python train.py --d_model=192 --n_kv_head=6 --d_mlp=1536 --positions="rope" --rope_base=2160.0 --rope_fraction=0.5 --init_std_qkv=0.031 --init_std_down=0.002 --init_out_by_depth=true --lr_head=0.0075 --train_tokens=824600000 --steps=6292
Each number is 200 + 30 x the weight over the matrix's rms, rounded and kept within 0 to 999. Layers, rows and columns count from 0.

# up: layer 9 MLP up, 1536x192, rms 0.221, rows 1323-1358, columns 96-191
# down: layer 9 MLP down (transposed), 1536x192, rms 0.231, rows 1323-1358, columns 96-191
up1323,206,163,244,171,212,228,212,174,209,187,212,177,155,205,216,147,176,172,221,252,217,178,182,193,207,209,207,238,231,200,194,209,234,158,194,189,196,218,190,183,270,238,132,225,196,214,239,186,162,224,181,138,207,177,225,246,228,201,197,199,248,178,213,205,282,228,221,215,208,198,248,180,208,171,232,136,188,178,232,216,165,195,176,216,239,188,225,220,143,169,234,217,231,147,217,185
down1323,211,136,190,240,186,190,217,234,154,200,163,215,192,198,170,179,268,218,188,170,250,145,179,212,216,211,179,118,205,183,185,256,265,156,160,204,185,212,216,212,217,211,251,164,201,201,234,164,223,177,147,122,141,235,176,182,252,251,221,197,216,226,211,212,184,215,180,218,191,192,214,208,179,235,204,208,224,191,197,190,225,245,191,192,209,230,199,199,213,227,268,239,182,197,206,202
up1324,249,187,158,199,189,210,148,196,191,240,139,211,205,192,212,167,194,200,253,181,205,221,226,168,189,194,173,154,179,185,171,171,191,161,243,236,135,211,236,207,252,188,229,190,202,235,207,176,230,204,187,182,144,194,238,228,153,179,230,223,196,217,203,207,161,204,201,235,208,205,195,194,155,222,185,203,179,240,183,242,259,221,169,184,219,233,216,229,196,221,158,204,185,200,148,264
down1324,152,252,257,213,220,158,164,215,217,189,186,161,228,185,218,239,171,193,209,226,203,233,166,200,193,260,182,228,199,202,265,202,168,186,215,201,215,177,159,196,165,200,227,245,226,192,182,186,209,202,222,204,152,256,248,278,256,162,249,192,240,149,232,227,132,188,215,242,204,177,199,205,149,203,178,189,235,218,221,223,196,171,184,197,216,226,218,185,155,193,172,222,212,220,162,199
up1325,169,212,122,187,204,182,164,181,179,226,240,191,136,203,243,231,218,222,229,220,163,178,181,173,155,200,236,254,206,185,273,230,207,201,124,212,225,213,206,210,180,205,184,212,189,231,162,130,257,229,141,204,191,207,168,217,196,214,200,174,250,214,247,170,220,204,175,263,150,206,163,208,222,204,193,206,230,161,215,226,205,201,218,191,188,199,143,170,217,206,189,170,214,204,199,237
down1325,260,121,191,157,149,186,168,154,254,145,220,266,209,251,199,178,196,267,223,189,196,161,243,194,188,198,162,228,149,176,195,201,197,169,190,177,222,169,191,175,201,204,258,207,152,202,199,228,152,206,215,186,180,219,213,216,204,201,168,159,173,198,211,230,236,246,180,188,228,241,182,236,187,184,202,162,165,203,156,182,171,216,174,210,178,143,245,198,252,261,195,220,221,179,176,193
up1326,244,209,218,184,206,204,193,182,225,215,206,229,203,225,244,213,198,197,207,144,229,205,221,267,163,183,223,235,227,189,231,194,128,168,205,259,246,160,207,226,220,160,210,244,138,203,167,230,189,170,199,227,181,193,210,198,217,230,216,234,178,194,162,152,198,255,264,199,259,205,206,141,170,238,138,183,199,205,182,193,206,203,207,197,243,187,212,181,182,199,193,166,196,175,214,191
down1326,191,198,254,172,214,208,220,150,204,194,206,212,261,243,216,254,241,206,198,192,187,175,183,176,212,217,265,212,178,198,195,188,215,248,203,160,150,144,237,182,166,232,216,143,205,147,197,184,164,211,126,194,230,155,176,209,186,174,118,182,168,241,218,241,229,214,156,153,158,243,213,173,227,143,222,177,164,193,220,234,244,238,158,194,195,168,234,160,189,174,197,206,233,196,189,155
up1327,218,235,202,164,208,163,157,204,221,175,174,230,187,187,213,246,252,207,134,213,234,178,204,240,163,208,169,223,192,178,202,204,185,154,249,206,145,213,227,254,215,197,231,181,226,167,235,164,199,187,191,222,187,230,210,217,246,196,238,197,168,222,220,164,177,243,221,224,195,202,184,196,246,223,281,142,205,198,193,210,212,210,184,249,231,228,192,256,245,142,181,241,179,222,192,208
down1327,223,197,247,201,169,252,234,194,191,171,277,170,188,230,169,253,209,191,136,131,170,192,112,195,216,183,161,230,229,203,220,154,225,202,224,202,219,169,171,287,230,153,192,162,193,194,150,187,220,190,198,154,218,227,180,199,170,279,170,144,182,246,232,200,179,213,182,193,180,177,189,216,222,227,215,193,229,186,250,187,242,195,184,203,198,184,180,220,213,212,244,196,195,245,263,223
up1328,169,218,211,179,165,201,201,173,226,185,204,237,220,231,179,179,193,218,104,250,176,154,222,204,205,210,198,193,196,199,175,138,236,206,191,229,258,184,176,207,211,176,171,206,204,163,190,213,210,214,143,219,220,223,163,212,183,205,191,190,216,211,193,221,172,225,220,206,224,128,194,218,164,221,184,216,172,203,194,233,165,177,292,144,187,204,230,254,188,191,182,221,181,202,209,167
down1328,183,216,203,204,164,209,231,200,201,183,241,155,144,222,188,244,176,232,247,169,193,259,237,210,251,183,183,201,207,193,224,231,196,220,196,193,194,222,222,207,143,255,236,207,213,211,154,184,247,189,211,191,204,181,252,201,173,171,251,219,272,171,168,189,174,234,150,219,182,254,159,184,245,167,193,189,185,253,182,219,165,192,171,248,197,207,252,181,201,167,205,183,213,215,137,179
up1329,218,231,221,173,229,178,165,225,172,185,204,226,219,229,208,198,179,247,191,190,224,175,248,259,185,173,207,172,190,215,167,152,169,140,244,191,217,223,157,214,204,188,158,230,235,181,248,189,240,194,169,168,198,241,218,173,206,212,199,178,184,155,184,203,197,202,243,158,171,207,255,199,192,184,218,190,185,221,229,178,187,201,224,210,183,264,181,207,220,188,138,206,168,204,236,191
down1329,225,218,157,180,212,224,209,201,182,278,176,182,231,163,255,197,213,189,159,169,209,169,210,200,191,230,224,197,225,174,175,190,252,240,194,265,204,231,228,238,225,232,232,193,201,229,186,189,203,234,227,228,208,219,215,241,181,177,255,285,189,202,216,183,233,197,133,268,221,219,219,182,244,252,227,213,249,197,204,216,193,166,222,193,211,206,222,203,197,202,205,197,155,196,195,198
up1330,229,212,203,234,162,175,129,199,187,187,156,160,175,237,140,155,168,194,198,214,192,191,265,228,197,176,219,162,209,199,227,209,232,212,133,214,227,214,200,168,198,213,199,176,216,206,162,205,194,214,190,163,232,239,174,179,153,139,208,180,213,211,216,224,217,253,200,184,186,220,255,236,196,202,183,182,133,201,210,264,213,177,195,210,235,180,174,260,216,247,215,218,164,195,212,217
down1330,207,194,214,184,187,222,185,200,191,232,201,224,153,211,219,167,184,178,207,162,206,195,208,192,225,192,145,242,235,201,229,190,224,227,234,185,199,174,239,225,200,197,228,157,260,150,219,212,184,245,194,265,192,216,218,206,183,224,154,273,197,195,196,178,147,192,190,145,204,178,237,210,212,166,216,195,257,199,213,165,220,161,172,150,206,196,178,204,199,183,173,164,242,236,197,148
up1331,169,210,211,199,202,189,199,188,205,210,197,222,189,239,284,171,207,182,202,177,242,237,188,215,196,100,255,193,272,197,208,190,144,254,225,146,201,241,248,228,227,196,260,197,181,202,180,207,209,216,207,215,210,178,211,202,252,207,194,158,168,191,209,127,235,188,211,228,170,216,246,139,170,183,193,180,191,257,197,180,216,179,216,192,252,192,224,225,191,204,152,204,211,238,214,174
down1331,197,228,182,200,237,269,198,218,260,191,195,198,174,288,166,177,201,233,215,213,231,197,158,231,211,199,199,218,145,195,185,130,178,192,141,218,172,246,174,211,174,237,165,192,229,145,195,210,125,188,192,215,180,227,222,173,84,190,162,234,189,217,196,184,170,158,279,181,180,190,205,265,172,147,181,197,219,183,205,223,154,212,211,234,136,211,205,156,199,224,218,230,179,238,161,228
up1332,215,171,174,214,271,220,188,128,216,209,170,160,209,204,187,166,189,178,179,202,183,160,204,204,160,192,145,184,189,181,190,262,180,204,169,215,218,207,166,171,227,194,159,202,208,213,173,216,243,158,144,223,195,200,180,200,153,184,188,275,254,219,214,173,170,185,240,179,226,268,204,220,184,175,154,249,239,253,222,170,230,195,143,181,144,176,201,210,240,198,215,161,199,190,222,219
down1332,184,198,226,202,197,215,224,220,210,200,183,248,169,215,197,196,221,256,174,115,217,214,202,254,194,198,196,207,225,180,200,180,198,192,216,185,191,203,247,214,228,271,182,189,176,135,233,144,173,167,224,195,222,208,219,190,237,217,231,195,224,246,192,219,238,212,216,177,176,182,162,190,234,182,193,176,173,218,182,165,212,174,203,205,189,174,198,159,200,188,255,201,175,156,239,190
up1333,216,176,183,195,201,206,162,193,164,224,251,208,122,161,199,240,211,157,160,203,150,219,166,188,259,221,258,207,225,183,261,152,191,176,199,241,168,161,240,230,194,179,245,219,143,203,180,188,216,188,218,171,182,212,140,193,223,243,246,174,219,222,151,222,173,193,198,171,151,193,207,237,179,188,164,226,175,218,177,223,253,213,252,194,177,188,223,244,197,196,150,194,181,186,212,223
down1333,221,162,215,201,184,193,212,243,222,204,172,191,210,164,204,164,224,205,208,145,257,199,172,199,180,252,195,234,197,196,134,171,216,205,252,263,184,184,211,158,161,222,184,142,215,200,205,203,159,195,210,187,210,202,180,183,176,184,203,140,182,223,198,216,201,248,160,194,249,191,279,158,183,203,217,195,147,159,234,206,162,194,177,239,242,226,172,175,158,173,224,228,167,174,175,216
up1334,226,230,157,198,161,245,186,219,162,224,159,189,166,228,244,159,215,232,206,241,203,163,176,296,191,195,225,128,192,197,216,231,204,204,210,178,197,261,202,189,201,237,201,220,216,238,160,212,204,231,252,232,247,157,189,151,215,227,176,189,234,162,187,198,272,219,241,187,187,214,232,245,188,227,203,165,208,222,208,175,181,198,147,249,182,174,189,201,207,250,221,176,113,157,209,238
down1334,203,196,147,200,234,206,195,220,181,221,207,174,123,185,195,147,250,133,212,246,183,153,179,180,204,156,156,181,223,179,145,177,221,221,197,220,184,220,216,178,199,193,219,221,206,179,287,169,167,211,223,209,234,193,244,184,173,218,183,211,207,173,229,232,181,186,240,219,152,204,211,204,244,212,183,222,219,187,139,238,151,193,181,209,180,220,164,167,207,238,177,184,203,233,220,195
up1335,206,207,223,233,198,142,163,158,185,178,175,212,215,154,205,189,238,154,231,202,206,177,186,221,240,159,202,204,218,217,198,158,158,167,223,125,172,199,193,232,206,222,237,210,207,168,173,221,215,175,184,176,218,222,203,164,263,152,223,218,195,199,174,146,175,222,185,223,178,188,201,234,189,179,216,225,223,213,209,230,211,241,190,206,172,154,193,184,208,187,192,213,174,201,248,200
down1335,208,185,147,255,258,225,228,228,184,170,181,149,170,199,161,134,234,239,206,153,223,181,140,200,191,247,184,143,247,249,202,213,188,217,235,222,203,166,215,215,177,205,214,208,231,179,196,169,178,230,241,197,187,180,183,175,219,213,218,231,189,238,209,195,214,203,143,172,256,175,207,157,185,198,206,209,250,182,242,199,213,193,200,138,184,182,228,166,193,201,165,217,183,196,210,173
up1336,162,172,155,206,233,181,205,224,201,165,229,245,173,189,166,236,198,159,218,201,202,206,213,205,189,224,197,219,228,240,180,174,232,220,232,202,190,216,186,190,220,168,273,218,182,223,188,193,181,179,220,223,221,225,240,209,179,193,187,222,207,183,213,173,206,236,223,198,156,167,212,233,198,200,189,161,207,212,178,171,224,156,111,167,212,222,138,186,178,171,206,248,225,235,190,223
down1336,214,245,222,208,156,227,217,114,157,191,179,201,275,215,197,171,259,212,165,226,221,193,227,210,208,198,192,241,217,221,164,202,193,189,229,213,205,188,188,174,219,248,184,231,238,223,188,252,170,157,198,153,218,222,187,170,200,211,203,209,216,232,170,197,189,201,196,223,233,190,232,232,220,210,183,221,217,231,182,216,173,216,222,186,224,184,205,174,208,244,185,209,171,211,185,209
up1337,168,209,203,220,192,210,200,156,159,253,235,145,208,213,239,244,190,152,174,177,200,230,211,170,208,194,182,238,217,178,254,211,241,253,173,220,181,187,194,217,190,205,179,185,209,248,190,196,259,218,215,195,157,149,227,184,167,207,194,215,230,212,274,213,235,185,177,223,225,149,185,189,230,192,236,220,230,129,194,214,278,221,168,235,200,178,213,156,223,170,258,166,222,208,156,199
down1337,154,234,203,164,212,206,232,152,258,205,294,151,232,236,233,208,185,156,175,203,154,139,156,232,196,248,208,217,165,173,151,180,259,208,173,205,177,243,192,252,132,202,215,177,249,221,189,165,212,210,206,190,144,69,193,160,180,180,228,179,183,199,209,215,255,191,160,168,219,175,191,208,136,182,191,200,146,251,237,168,158,148,187,201,222,192,191,232,187,184,187,263,121,163,134,186
up1338,169,149,229,208,261,173,211,191,206,134,241,178,244,203,188,223,232,201,178,224,169,242,214,159,209,230,190,164,182,200,228,218,173,191,192,208,196,211,163,227,147,196,157,201,211,228,209,235,205,221,157,199,222,233,192,213,151,231,229,164,187,176,152,198,185,179,192,203,235,204,206,217,223,184,181,233,160,157,156,228,202,235,155,189,168,208,215,209,213,155,186,241,189,184,241,202
down1338,166,180,214,190,186,225,211,191,222,182,162,211,140,157,239,214,187,190,188,130,237,173,237,162,201,207,132,209,202,169,154,147,179,193,208,226,154,238,293,200,224,234,182,186,238,195,227,191,235,191,159,185,202,161,203,198,224,192,189,187,168,267,177,154,169,241,199,141,194,210,198,191,188,180,211,147,191,225,215,196,209,182,220,183,208,195,244,210,221,168,226,230,225,196,227,229
up1339,261,206,241,203,211,181,225,200,180,209,201,227,221,230,203,223,174,223,240,182,204,152,227,215,201,260,178,187,228,182,226,168,174,145,171,198,229,247,252,220,195,186,159,203,212,179,234,180,214,187,208,190,198,176,170,216,202,171,200,197,246,217,188,210,191,208,258,172,195,135,256,187,163,204,169,185,212,247,229,194,224,160,183,138,214,211,134,154,223,193,228,187,240,185,195,158
down1339,203,214,194,159,195,229,206,194,201,188,219,283,206,240,200,219,237,207,200,185,216,196,216,205,215,185,179,181,205,153,192,233,258,236,227,170,163,224,211,218,181,188,206,191,159,173,135,227,193,205,184,156,220,204,187,185,216,197,216,176,193,226,187,177,200,239,182,197,175,220,168,170,196,235,282,166,232,206,177,241,182,168,194,245,165,156,226,250,191,226,155,211,178,185,196,217
up1340,156,186,182,207,192,188,207,202,261,195,175,229,204,190,195,171,230,178,215,189,223,200,183,204,236,158,212,208,177,200,208,221,196,212,185,190,184,157,178,202,231,151,222,217,233,239,218,200,130,181,220,226,251,191,250,203,200,159,169,180,228,219,199,259,259,253,194,239,203,153,214,183,242,247,200,167,182,118,219,126,182,179,193,142,161,163,229,155,186,184,203,215,187,203,207,163
down1340,222,230,189,243,199,220,187,201,223,228,213,176,170,197,170,237,267,169,204,192,256,203,168,240,219,160,196,140,217,192,198,248,183,221,222,215,266,175,219,213,212,184,201,175,161,247,225,132,228,213,208,210,181,162,200,210,200,233,202,244,201,150,234,223,194,243,236,166,231,221,201,179,184,211,214,177,209,141,150,211,229,268,217,111,168,221,183,254,210,244,178,184,174,120,181,186
up1341,195,143,177,272,220,238,199,158,227,219,178,249,197,234,215,232,182,209,249,210,201,206,206,236,227,158,218,148,203,224,196,207,233,203,202,227,165,226,201,243,186,127,215,201,223,261,215,218,225,227,227,209,228,204,237,192,171,189,183,219,201,209,178,237,178,198,175,165,159,209,225,173,230,158,177,217,175,195,206,250,202,197,210,217,230,212,234,205,208,202,207,152,187,210,190,213
down1341,202,218,219,213,177,192,164,186,212,199,174,170,223,195,164,160,208,186,156,216,204,207,188,196,196,231,220,194,177,179,216,214,168,192,209,187,180,147,196,180,171,231,192,205,197,151,221,208,179,203,209,179,199,163,185,187,198,210,201,212,183,201,210,181,184,176,178,223,190,202,177,228,203,188,225,194,213,249,193,182,213,187,224,207,210,195,186,205,195,216,178,219,229,234,172,184
up1342,188,176,190,206,175,189,183,166,213,139,228,161,208,212,209,167,197,203,236,232,190,172,214,254,209,182,194,215,208,225,209,224,181,191,221,180,238,201,187,142,180,217,175,193,220,214,186,194,177,196,205,194,191,188,201,198,151,186,222,227,171,199,215,177,200,232,166,182,203,204,183,239,189,198,166,211,159,210,210,191,218,190,229,178,213,230,156,182,212,180,197,167,156,199,224,225
down1342,173,214,225,179,204,158,174,211,213,187,172,208,195,151,201,255,185,182,211,213,218,204,148,229,190,207,254,155,193,183,217,197,196,197,163,194,185,208,245,216,192,202,193,210,213,185,259,220,192,208,168,227,203,239,170,171,240,227,213,198,254,136,197,205,239,240,192,240,186,178,191,192,222,243,215,214,190,226,168,216,198,200,215,210,234,169,216,203,187,194,217,190,230,197,152,170
up1343,212,201,181,160,184,188,244,217,191,237,168,228,175,193,163,263,208,201,190,165,169,180,241,181,194,203,207,225,227,230,177,193,208,240,231,247,143,248,195,188,191,166,257,213,203,239,214,219,162,252,207,179,225,193,166,217,215,195,189,154,168,226,207,188,215,163,180,209,190,140,191,221,200,170,208,192,265,141,194,205,184,203,207,165,238,164,240,238,212,188,193,237,176,156,206,168
down1343,214,172,169,198,211,197,239,165,194,190,235,159,234,165,205,242,210,227,199,194,217,213,167,166,169,218,213,187,175,177,239,200,204,221,125,201,239,147,162,210,178,212,167,227,191,172,219,232,191,196,169,122,188,171,182,218,233,214,224,188,208,153,206,179,185,216,222,225,220,235,156,226,173,208,164,207,165,237,169,180,233,202,229,203,207,155,219,228,170,227,153,210,216,195,183,248
up1344,215,153,189,189,204,206,198,168,209,213,238,227,164,186,209,164,254,159,204,165,164,188,197,181,252,205,200,222,151,170,211,228,188,182,257,215,176,235,200,198,184,224,222,217,208,262,172,225,195,224,205,165,165,248,224,186,205,204,182,205,235,248,207,182,206,173,207,227,213,191,183,220,206,204,184,164,213,218,268,197,189,161,149,232,204,210,213,206,199,176,188,221,249,191,155,242
down1344,254,181,160,198,156,188,172,217,194,212,153,169,198,191,180,182,217,192,175,135,213,244,190,256,203,181,215,244,226,163,142,191,182,216,195,224,218,203,169,163,212,198,202,186,200,178,210,194,206,164,251,190,165,114,177,214,207,196,197,213,283,206,196,168,192,187,165,203,155,206,256,197,220,216,218,238,215,216,239,169,188,203,213,234,214,168,122,229,181,213,198,221,177,195,253,260
up1345,175,233,188,201,216,155,157,195,204,180,233,207,247,198,249,184,208,227,208,229,209,245,207,166,234,221,245,229,264,183,237,216,187,160,196,219,222,230,263,198,208,218,135,187,216,146,213,153,139,202,205,177,240,209,218,219,220,201,216,208,236,273,221,208,181,197,197,175,227,260,212,207,209,189,236,174,177,164,174,162,196,153,169,199,186,287,216,186,229,181,260,208,211,186,163,237
down1345,203,236,221,185,135,191,188,182,207,192,175,250,213,160,203,228,166,137,230,219,225,170,156,170,202,181,200,211,192,180,238,247,164,216,199,200,242,153,156,169,189,178,220,207,225,199,210,243,258,231,170,218,178,205,193,256,176,263,214,223,201,131,258,223,222,271,239,189,174,219,194,154,189,174,204,190,169,196,208,199,215,203,171,194,217,192,210,222,137,180,193,227,198,170,185,228
up1346,184,181,174,220,185,150,242,189,196,164,180,179,259,149,220,196,156,146,182,219,165,156,254,146,176,200,165,205,210,199,219,163,241,206,202,174,228,169,219,227,196,223,234,167,175,189,197,195,190,171,187,226,226,228,203,209,194,209,203,155,203,161,188,191,195,245,221,246,222,187,250,214,184,158,188,187,198,246,240,200,211,211,171,171,172,211,230,181,227,205,189,201,181,212,258,197
down1346,199,157,180,149,193,234,197,247,228,196,160,198,219,216,183,197,245,119,233,194,191,161,240,233,147,214,192,191,237,201,223,220,227,226,225,179,205,210,235,169,245,255,225,205,155,208,175,187,158,191,219,215,178,182,197,197,197,158,228,220,244,228,214,190,220,241,237,142,182,194,179,211,183,183,235,195,227,205,158,208,191,225,204,154,215,234,202,190,189,153,214,174,183,174,246,186
up1347,207,197,210,223,139,176,173,183,169,174,214,193,165,261,186,202,187,231,227,187,193,172,200,190,187,170,199,236,231,216,194,244,219,205,218,249,197,219,214,217,164,232,175,256,145,214,218,179,242,179,266,218,245,190,150,204,210,155,196,245,203,200,249,220,187,187,175,183,207,197,189,200,219,227,266,196,213,193,198,203,228,237,198,146,248,194,217,184,225,231,219,231,240,181,269,192
down1347,210,227,221,202,180,160,224,184,258,263,169,229,189,180,254,178,164,206,209,204,194,173,233,224,244,227,163,181,237,218,207,161,258,178,227,194,211,266,198,243,177,166,227,239,235,178,214,184,173,255,201,188,203,214,203,238,220,173,139,227,157,241,210,151,188,188,165,232,160,249,218,159,177,195,191,191,220,202,181,172,228,198,213,186,192,252,180,271,222,209,190,211,181,193,209,181
up1348,149,210,194,226,219,152,185,190,239,235,265,192,219,136,236,198,220,219,214,189,198,165,280,183,203,166,177,183,225,144,235,228,224,250,161,244,264,218,228,168,173,214,226,161,238,235,147,185,245,167,253,160,265,189,188,175,189,252,185,241,145,204,171,190,165,167,206,267,181,198,183,238,169,164,180,235,236,194,184,258,171,191,212,186,218,219,174,123,167,186,159,178,195,198,143,264
down1348,168,168,215,207,204,187,152,182,209,213,170,202,216,183,170,204,172,194,196,258,257,165,177,193,206,178,248,220,181,274,110,157,218,189,193,241,174,217,228,188,138,193,207,248,183,159,217,207,231,231,160,224,179,199,146,160,215,235,206,185,257,225,201,216,217,226,193,218,192,234,243,186,218,160,187,213,168,203,175,191,198,209,158,237,213,206,229,178,182,192,254,197,214,145,185,196
up1349,180,221,192,162,215,185,182,190,146,227,215,212,235,221,158,186,208,169,190,233,225,241,216,207,202,127,225,244,237,282,219,191,217,171,208,171,178,221,176,231,223,229,172,224,213,236,203,127,215,163,209,231,186,191,178,177,154,218,162,227,220,157,245,163,225,214,177,211,181,235,251,150,213,159,218,204,182,159,216,200,219,236,197,161,210,183,217,232,176,201,192,224,213,197,199,204
down1349,234,198,203,178,156,193,265,183,260,178,229,187,204,167,222,182,191,183,205,156,236,200,245,244,190,183,197,223,154,153,181,218,183,147,181,232,278,113,215,195,171,174,252,198,183,208,213,207,244,236,156,225,194,227,204,231,208,207,225,130,224,246,173,193,239,164,233,204,196,114,235,251,169,195,191,216,248,222,253,133,176,216,162,244,195,224,213,211,235,176,200,237,236,247,217,185
up1350,257,218,192,207,201,207,209,207,205,161,208,197,230,176,167,188,239,187,140,175,169,165,208,205,191,130,209,232,128,196,275,214,173,241,185,224,246,150,215,236,201,211,209,210,170,255,132,190,174,162,246,209,191,193,170,209,211,266,224,184,243,271,217,190,191,197,132,217,187,148,198,195,245,236,213,169,273,222,211,191,176,204,217,175,204,227,161,135,152,189,157,223,256,200,129,179
down1350,166,219,184,197,228,272,236,191,238,209,183,181,192,151,178,226,142,186,163,179,229,162,172,222,192,195,198,146,143,200,243,284,160,219,240,194,200,190,180,168,178,234,198,162,241,245,135,196,178,148,162,249,235,209,175,187,165,240,177,224,229,229,180,169,219,213,192,273,197,194,221,202,219,201,220,203,240,153,226,186,202,202,232,203,152,190,192,191,220,187,190,226,201,183,185,145
up1351,192,136,192,226,228,193,146,176,201,156,177,202,220,214,172,232,234,229,189,164,187,182,228,204,257,215,204,177,187,112,173,227,243,193,213,254,184,224,197,212,227,187,232,263,210,195,197,196,216,216,185,190,242,235,195,199,116,159,224,180,233,181,155,287,205,168,208,223,158,190,230,173,183,205,222,229,223,205,238,182,187,230,197,234,217,203,198,165,169,209,220,168,218,207,157,217
down1351,246,236,186,197,203,192,162,205,255,208,208,190,211,169,221,202,177,117,190,263,208,197,178,183,181,189,205,218,218,242,209,198,173,208,164,167,205,196,201,228,158,239,215,180,165,191,187,222,186,232,226,206,204,149,175,219,217,185,188,188,198,213,201,150,197,231,210,172,216,217,136,203,233,220,177,163,207,209,178,195,168,191,226,177,198,193,194,238,212,204,191,248,186,223,205,178
up1352,207,161,182,141,203,215,219,188,160,210,222,150,243,184,175,302,206,195,190,169,186,270,172,195,174,181,227,226,194,223,124,215,169,169,191,221,170,187,196,181,178,259,131,221,163,166,190,230,161,232,258,184,186,150,188,215,189,176,197,169,214,239,172,235,188,234,159,198,202,159,248,196,194,181,210,158,214,189,226,217,220,187,185,195,252,181,155,206,247,168,243,185,185,216,191,227
down1352,153,193,208,188,211,224,220,259,233,181,208,169,176,209,180,269,187,153,187,160,219,153,153,237,143,223,206,251,186,190,231,134,201,159,196,166,197,179,201,203,174,175,213,216,186,248,212,184,174,192,199,220,192,210,193,257,220,162,221,210,268,182,208,208,126,215,192,144,166,185,187,157,223,203,221,214,232,233,155,192,172,169,184,226,232,200,141,200,187,152,211,231,190,140,175,137
up1353,185,226,201,196,202,187,222,215,248,181,234,197,190,181,199,168,229,173,172,171,204,206,223,234,187,169,244,180,181,196,222,184,159,215,166,226,181,176,208,189,201,208,183,234,208,195,194,204,204,177,151,190,221,180,174,238,211,185,211,141,166,233,199,231,234,155,175,231,185,206,235,181,197,211,194,154,171,196,252,245,221,168,163,209,174,222,191,220,277,232,187,217,198,166,151,243
down1353,181,199,211,169,149,245,204,242,264,193,193,213,228,210,113,229,205,243,217,158,231,218,192,182,127,207,162,209,155,218,151,234,180,192,238,161,237,227,223,199,183,198,218,190,207,178,245,204,159,166,224,145,241,163,208,210,188,203,152,203,186,192,209,197,182,202,189,202,178,242,221,212,196,219,220,269,191,219,112,219,179,202,219,156,188,221,191,161,183,185,260,215,173,211,136,188
up1354,201,272,203,257,184,167,157,219,240,182,206,176,151,203,201,150,171,222,183,209,200,223,144,207,186,191,222,193,178,189,208,206,153,219,212,159,196,184,197,202,198,212,141,231,232,231,216,287,226,193,180,198,205,265,204,212,235,144,190,234,193,197,221,187,182,225,156,196,203,152,199,168,156,153,159,199,228,190,136,247,151,183,179,167,189,243,222,173,232,200,192,240,267,286,238,195
down1354,178,241,259,232,105,245,203,177,268,182,186,183,205,231,227,183,171,179,197,219,181,173,233,235,204,194,181,218,252,183,202,265,170,253,212,183,205,219,252,209,198,179,199,249,224,196,208,217,235,178,213,222,171,190,152,230,213,139,242,244,199,220,184,188,208,149,135,232,190,186,202,232,215,235,227,180,175,135,197,242,187,220,180,168,261,225,205,238,196,189,213,174,190,244,150,174
up1355,238,213,166,253,213,201,178,165,242,211,157,219,197,196,223,214,187,198,166,226,184,192,205,235,174,199,174,228,201,147,252,188,177,209,186,233,227,239,238,255,241,198,193,177,162,174,223,191,209,227,223,218,231,180,185,206,184,172,211,213,216,133,189,230,177,121,197,245,175,234,211,195,228,197,244,172,190,178,213,203,158,234,211,193,243,172,202,227,216,254,169,223,161,218,237,180
down1355,241,214,195,161,182,211,179,214,182,186,240,201,184,162,142,252,192,158,224,219,236,238,202,199,201,194,221,202,218,203,200,158,196,218,203,254,226,221,245,164,181,165,151,174,188,155,190,227,236,157,196,203,206,195,156,197,143,237,185,170,188,205,168,224,222,176,157,196,253,227,201,235,166,251,222,196,137,148,227,222,289,178,173,223,216,180,228,188,239,210,192,196,156,182,215,242
up1356,181,209,146,206,227,231,232,173,267,227,150,182,181,162,156,175,194,211,186,198,234,150,236,174,168,190,218,228,195,205,218,143,224,229,221,199,192,237,194,198,206,196,227,167,260,218,202,157,174,182,207,194,226,167,214,190,170,219,172,166,216,245,204,255,210,266,275,217,193,166,195,215,204,152,224,200,204,162,222,217,179,234,214,204,191,229,113,170,193,202,217,152,151,166,207,190
down1356,197,194,210,184,183,172,161,171,220,213,207,210,227,237,250,224,196,243,241,225,183,199,178,204,169,224,218,212,232,214,162,199,187,188,187,183,202,174,184,192,227,164,182,163,151,202,161,229,252,197,220,199,222,155,229,226,144,197,211,198,196,149,222,157,228,192,146,195,229,240,196,192,187,218,185,202,235,199,159,174,225,206,181,157,152,163,231,205,227,250,186,250,166,207,189,215
up1357,187,181,172,185,205,172,175,155,170,200,202,209,228,130,151,217,243,194,221,208,245,205,170,156,234,132,237,247,199,200,200,231,245,165,192,204,243,235,230,210,209,205,143,184,204,178,188,164,239,163,208,203,219,172,220,205,197,170,208,169,107,154,206,168,203,166,174,185,187,195,182,207,215,196,175,195,164,135,235,214,155,194,171,194,185,175,190,197,235,167,172,193,174,170,211,192
down1357,168,177,221,180,189,193,169,191,166,164,222,193,209,203,214,203,183,191,179,124,218,252,174,219,155,201,126,166,199,138,236,245,195,174,209,171,194,262,221,174,179,170,209,173,133,204,200,184,177,186,159,176,213,197,198,218,183,227,194,208,209,188,213,221,187,193,183,85,166,172,205,233,167,233,208,222,159,193,193,181,242,209,169,186,170,183,170,164,205,203,210,174,188,241,204,197
up1358,216,191,122,220,207,224,201,153,214,198,206,170,252,277,243,209,228,210,249,166,182,196,226,191,237,194,175,178,154,182,216,223,174,278,266,167,220,206,183,191,141,210,282,230,218,189,200,207,226,210,220,247,167,204,214,190,183,211,229,188,192,199,134,226,224,162,194,174,203,169,227,192,173,171,186,223,207,158,194,168,220,152,259,214,190,162,203,220,238,189,157,175,170,191,148,179
down1358,176,176,183,169,193,224,201,173,176,193,196,270,208,206,147,208,217,217,199,155,148,153,187,199,245,251,215,180,196,197,205,231,232,201,179,187,202,243,170,214,247,228,166,194,206,236,245,228,205,214,166,157,191,201,207,226,160,235,231,224,238,210,198,185,212,169,238,152,196,231,161,172,224,211,220,249,222,219,130,231,201,153,210,220,203,224,214,195,213,139,227,167,206,277,189,204